Weights of a small transformer language model: 614M tokens.
Each number is 128 + 24 x the weight over the matrix's rms, rounded and kept within 0 to 255. Layers, rows and columns count from 0.

# layer 5 attention query, 256x192, rms 0.0864, rows 0-31, columns 144-191
[[ 82 152 123 129 114 166 137  91 144 108 191 158 156 140 162 121  89 126 123 100  74 119 124 101 126 110 148 106 122 114 146 162 146 138 130 145  97 104 146 145 121 144 120 117 132 107 129 101]
 [137 136 151 179 138 146 137 112 135 145 116 107 121 140  89 149  93  77 127 119 131 137 135 154 145  92 128  71 171 117 116 170 135 155 134 130 157 119  96 153 140  91  93 140 118 115 152 117]
 [130 138 103 122 138 108 104 121 158 129 123 122 126 110 133 144 159 121 135 136 165 135 122 112 105 112 122 183 159 133 125 142 125 125 166 133 144 147 101 120 126 130 151 131 113 112 140 130]
 [152 120 144 120 121 114 131  84 116 110 142 113 134  80 158 126 131 171 116 165 113 150 128 145 154 120 125 158 105 118 137 117 149 126  85 107 147 117  96 160 120 137 139  90 119 116 117 106]
 [152 126 111  91 129 162 123 153 107  96 134 133 149 161 127 123 145 145 117 132 134 152 118 133 119 127 156  99 115 128 106 226 131  97 186 120 132 102 148  96 151 125 128 127 141 135 168 135]
 [100 106 128 102 128  95 129 121 122 113 152 105  99 165 101 131 172 115 130 153 176 165 111 115  91 176 157 143  98 115 108 166 110 138 137 140 126 132 148 107 112 144 137 140 147 146 154 132]
 [158 142 108 135 129 112 115 106 113 119 150 113 124 113 180 130 143 157 128 145 117 113 105 130 139 119 173 131 151 132 110 160 135 149 126 162  83 131 123 109 105  70 144 130 113 137  83  78]
 [122 125 166  87 132 114 131 165 154 125 139 159 112 124 109 114 131 120 121 136 146 138 109 169 122  95 122  83 129 178  87 160 127 126 107 142 116 124 108 138 159 128 125 104 123  59  77 157]
 [168 144 148 143 126 136 101 122 118 109 103  80 106 165 116 136 138 162 112 137 117 105 127 138  95 113 143 108 139 137  93 158 131 116 143 111  99 133 119  95  98 138 100 155  95 138 180 121]
 [132 156 137 119 140 159 133 118 127 145 109 165 118 132 132 165 174 142 115 156 103 127 108 118 120 137 150 103 111 134 153  90 108 118 115 145 167 144 121 109 140 157 130 159 100 110 104 125]
 [146 202 129 115 119 127 155 152 123 130 167  94 115 135 117 125 118 140 117 146 199 126  78 126  92 124 118 184 107 122 206 137 101 129  81 148 150 142  97  95 101 163 119 127 139 133 161 113]
 [142 153 139 127 144 110 168 147 146  94 127 138 106 120 118 124 112 142 126 170 112 139  96 142  96 176 132 119 142 136 140 112 113  69  90  98 164 132 171 133 133 131 133 112 115 126  98  98]
 [174 144 152 120 152 129 103 165  89 131 108 139 163 104 153  89 104 109 130  94 117 118  73  56 114 108 102 128 101  99 121 111 135 109 128 109 153  90 105 133 146 139 177  99 115 136 119 143]
 [160 160 115  90 153 117 109 114 111 118 115 100 150  93 134 127 140 119 171 107 123 107 160  93 118 118 113 115 179 120 151 172 112 103 120 155 143 144 175 165 126 171 119 111 138  95 147 127]
 [124 131 120 156 127  99 151 107 129 110 151 163 123 129 102 109 148 123 101 163 129  81  83 117  81 112 141 108 125 125 104 131 122 104 169 106 118  87 122  83 111 113 168 115 131 106 150 102]
 [127 135 137 112 146 133 149 131 133 126 139 141 115 101 143 174  97 104 124 154 122  98 131 126 113 136 139 142 112 133  96 113 145 142  98 127 158 128 131 118 162 141 127 147 101 129  89 148]
 [ 93 129 136 113 139 137 137 144 139 115 122 161 112 123  83 148 118 118 153 152 160 115 119 129 130 100 126 115 154  91 139 138 122 103 113 133 102 100 136 127 144 130 102 148 132 124  98 129]
 [114  98 118 144 100 117 124  69 114 141 112 129 107 143 166 153 137 130 139 151 150  97 128 168 139 107 113  79 122  74 122 120 148 160 170 179 149 117  92 110 112  81 199 158 152  49  79  87]
 [141 129  71 149 154 138  98 141 144 157  78 161  58 130 182 113 112 133 111 115 156  96 116  90 164 135 115 122  88 139 132 152 135  91  95 133 145 126 140 132 155 122 112 118 103 116 115 158]
 [125 118  83 105  89  80 129 152 111 121 112 103 129 125 119 160 123 128 116  80 131 161 132 113 114 103 116 108 114 133 114  52 126 141 123 109  60 133 110 126 118 147  87 119 121  87 134 156]
 [191 145 126 129 110 101 198 187 116 125 144 134 120 107 126 143 146 124 194 218 101 154 134 137 162 134 132 134 110 115 134 133 132 118 104 143 124 163 127  90 149  97  96  78 120 118 137 120]
 [ 83 107 149 140 115 122 104 145 119  59  95  88 160 105  74 149 144 145 187 130 117 116 143 142 163 117 133 145  76 165  88 153  80 106 103 145  93 101 114 102 104 196 125 125 147 134 126 130]
 [142 131 154 150 161 125 144 162 134 109 139 123 128  91  89 138 137 110 121 111 144 123 108  82  90 111 149 138 170 118 110 153 117 123  75  97 146 146 110 129 108 137 101 146 114 120 147 142]
 [140 103 138 134 125 133 101 126 162 137 160 147 186 114 154  78  92 154 114 101 127 129 144 113 132  83 139 133 101  76 164 142 104 139 140 118 163 169 124 153 118 126 138  93 107 116 166 133]
 [163 151 116 163 120 102 120 170 135 117 150 154 123 114 115 126  76 140 129 133 120 127 150 125 137 118  99 138 131 114 121 127 118 106 116 100 117 178 135 114 149 153 117 120 146 133 120  84]
 [151 130 162 123  79 132 143 175 128  94  85 106 155  94 119 152 166 113 167 135 166 179 116  85 138 152 132 164 114 106 145 168  86 133 105  70 132 128 124  76 129 145 126 123 165 125 160 124]
 [147 125 106 130 113 131 129  94 155  98 107 124 150 112 119 100 142  98 147 119 138 105 127 116  95 123 104  85 112 128 129 131 134 109 133 121 139 119 145 123 137 136 127 128 123 121 154 127]
 [102 129 106 132 144 142 149  98 143  89 108 112 110 139 128 121 127 151 145 121 130  97 133 144 108 128 145 122 135  94 135 114 129 127 115 122 144 111 128 142 160 121 158 150 176 122 114 131]
 [105 118 160 116  95 141 112 100 173 144  76 180 125 148 146 117 121 136 123 107 127 121 141 156 115  83 128 127 124 136  72  94 169 137 178 165 119 135  92 134 162  83 126 109 140 129  99 138]
 [105 143  84  98 162 139 148 133  99 123 100 106 140 102 103 115 166 102 121 164 140 119 101 183 132 117 120 136 149 161 153  97 126 167  89 160 117 143 164 107 128 112 149 123 137 138 153 137]
 [170 146 131 125 125 151 143 138  92 106 129 145 132 158 125 171 136 131 110 177 139 104 117 119 134 159 123 153 115  90 166 105 114 114 133 118 111 111 143  85 147 169 115 149 112 152 152 136]
 [148 147 110 132 133 112 103 113 143 119 152 155 143 111 151 130 183  97 115 132 149 134 137  91 116 136 120 141 153  78 134 119 106 108 138 118 120 146 161 172 183 136 112 114 132 105 139 152]]
# layer 5 attention key, 256x192, rms 0.0864, rows 0-31, columns 144-191
[[104 147  99  86 119 120 147 111 127 132 110 153 135 135 120 104  79 112 135 100  88 127 165 126 155 141 139 114  98  93 131 152 142 128 163 145 105 162 146 143 120 115  90 135  96  79 141 110]
 [139 146 116 142 100 159 185 115 123 132 149 155 101 123 111  92 119  98 157 111 120 109 150  62 112 130 120  89 138 181 154 152 112 122 155 136 109 148 147 115 134 153 136 180 130 134 115 130]
 [135 152 158 160 130 117 165 128 113 158 113  93 137 101 160 121 120  98 132 125 149 140 159 101 120 129 105 155 124 139 111  94 115 120 155 141 131 158 123 119 197 114 159 103  86 147 138 130]
 [111 152 110 116 131 149  76 147 125 115 131 110 143 146 139 123 188 143 165 126 112 146 101 109 143 125 102 133 161 126 130 124 143 150  99  93 128 105 117  97 146 114 136 108 103 116 118 138]
 [136 117 103 150 105 102 117 144 122 106 130 133 131 112  92 100 128 141 121 153 117 162 137  86 144 164  66  83 109 161 151 139 141 118 133  84 140 118 163 163 156 107 111 117 138 105 170 132]
 [123 104 131 151 126 118 155  99 102 102 136 113 105 152 111 140 145 172 133 169 157 141 104 133 102 135 149 153 114 148 133  83 147 124 129 126 124  89 158 146 129 130 131 123 151  97 119 128]
 [126 119 136  81 125 148 115 140 140 111 125 106 108 117 156 117 120 115 141 156 183 150 182 109 115  94 126 140 119  92 119 136 170 135 106 102 123 124 133 166 127  70 111 127 130 145  85 118]
 [146 111 149 125 151 122 134 105 103 118  77 143 131 138  86 110 123 105 125 109 118 134 124 127 127 114 119 105 162 130 122 127 143 161 121 120 134 102 108 120 123  89 152 119 112 149 136 102]
 [154 172 120 104 115 100 153 157 160 125 124  98 122 136 102 123 123 112  93 159 173 111 156  82  97 121 118 144 144 137 148 151 123 128 123 117 116 156 159 119  96 159 104 109  93 154 130 109]
 [115 114 130 128 156 151 108 130 158 144 141 114  99 126 135 171 112 135 136 139 134 169 139 123 168 165 126 143 107 149 111 148 121 106 124 132 110 129  97 105 135 104 132 116 171 105 136 132]
 [119 141 102  84 133 125 154 161 117 142 149 103 106 121 143 103 135 134 109 133 161 129 112 194  90  91 112  96 154 168 138 117 147 132  82  99 113 128 135 149 111 138  68  96 119 135 117 111]
 [133 118 123 119 124 165 151 108 118 100  99 107 139 107 132 123 120 100  67 158 145 119  99 125 113 136 156 136 147 182 109 130 139 172  94 146 143 146 121 119 107 156 135 174 142 172  69 135]
 [142 128 133 113 109 132  75 114 136  92  94 118 158  97 156 122 150 114 103 111 138 179 144 130 100 120 142 146 184 102 103 132 144  97 139 108 106  86 116 154 144 128 141 170 165 108 102 162]
 [125 148 115 122 122 141 113  67 113 135 108 171 149 117 160 115 100  81 114 119 124 100 149 127 146 156 151  63 150 129 140 164 180 131 102 127 128 115 121 125 171 127  85 119 147 126 115 129]
 [ 92 118 111 149 134 135 129 129 141 160 140  77 115 105 121 125 154  89 103 122 159  92  80 112  92 103 129  97 139 125 123 144 127 129 143 127 106 149 135 112  84 123 148 124 152 170 141 137]
 [145  96 156 127 120 109 150 111 162 173 146 176 127 141 135 141 116 129 105 133 113 120 120 123 148 122 137 125 160 118  85 131 140 145 119 128 115 112 109 125 141  97 155 171  92 138  84 100]
 [121 143 108 103 121 121 144 148 140 115 142 123 101 115 121 125  75  86 104 147 173 128 140  87 126 104 119 142 141 131 121 122  96 108 166 101  92 136 143 174 147 153 107 127 146 134 149 118]
 [111  98 134 141 122 135 138 158  69 100  85 138 130 117 131 147  91 151 143 141 147 136 130 110 122 111 113 110 125  88 118 144 125 118 104 124 126 127 103 126 132 111 150 134 172 155 133 111]
 [115 100 135 149 189 166 100 140 148 137 100 120  77 125 138 136 148 144 152 163 113 129 113 133 171 170 189 120 106 165 152 130 123 131 113 140  89 144 127 143 140  54  99 136 131 105 133 122]
 [136 108 119 123 117 115 184 136 127 147 121 119 137 128  96 133 114 166 127 128 122 159 147 110 153 130 113 129 157 122 136 118 133 102 128 105 104 111 151 125 122  99 154  96 113 116  90 106]
 [120 120 122 124 122 167 179  69 136 108  99 116 116 109 141 119 142 130  85 143 115 104 160 119 139 121 130 157 115 136 182 125 123 143 118 121 159 141 137 139 153 135  65 118 101 151 107  96]
 [103 138 115 150  95  95 182 113 118 134 181 107 154  91  79 125 160  94 159  95 123 129 121 111 150 129 113  95 130 136 105 124 122 195 105 145 141 147 105 145 129 200 128 129 138 106 121 123]
 [143 147 134 139 147 117 160 137 123 130 150 124 150 113 120 149 104 124 130 124 132 175 110 152  87  97 150 131 149 121 134 101 145 117 115 141 144 118 110 106 172 158 103 186  98 132 135 138]
 [160 101 136 111 145 148  89 129 175 116 109 144 135 127 154 125 135 171 133  85 142 103  99 129 151 117 125 120 126  78 169 101 121 133 134 146 116 141  79 116 137 132 146 144 149 128 141 137]
 [137 153 130 136 193 144 131 108 125 123 122 121 136  88 159 100 119  99 178 119 108 135 136 115 127 129 114 109 149 133 149 120 172 100 118 140 137 146 121 146 153 123 124 192 104  96 121 149]
 [117 125  91 108 155 117 159 122 143 137 135 119 127  88  66 168 160  98 126 197 112 162 151 130 115 121 126  98 106 153 166  95 128 109 133 124 147  89 120  83 123 129 117 130 118 128 130 145]
 [127  95  61 109 112 128  99 103 120 111 101 146 108 127 125 127 145 125 161 122 116 153 132 100 133 112 113  67 126 118 126 120 133 115 175 155 148 106 130 126 131 102 175 102 129 106 116  84]
 [117  98 126 140 127 158 114 147 171 162 127 175  91 125  71 147 130 132 108 138 160 126 135 130 140 101 133 152 121  93 152 110 151 139 160  88 143 109 171 104 130 160 142 147 149 151  97 135]
 [154 136 114 110 135 108  88 117 144 144 106 172 139 129  88 134 108 100 105 123 133 139 143 135  92 131 130 176 135 123 130 110 155 132 144 157 121 139 113  90 137 114 155 130 155 135 129 135]
 [103 142 138 162  81 145 174  99 126 111 126 135 167 121  95 145 118 154 108  94 145 155 121 136 164 138 139 104 135 158 106  95 148 136 143 152 104 130 175 137 152 109 103 110 109 144 121 148]
 [ 82 115 145 130 132 142 121  93 122  81 178 115  88 166  74 113 151 127 118 162 128 129 186 163 148 158 126 124 137 132 115 114 111 139 124 138 142 117 135 137 145 119 102 152 143 126 128 152]
 [128 128 109 134 142 130 137 118 151 153 118 140  92  84 148 162 129  88 146 132 127 134 104 162 170 171 131 128 124 125 133 149 145 139 158 106 168  79 109 140 171 141 137 143  80 138 116 148]]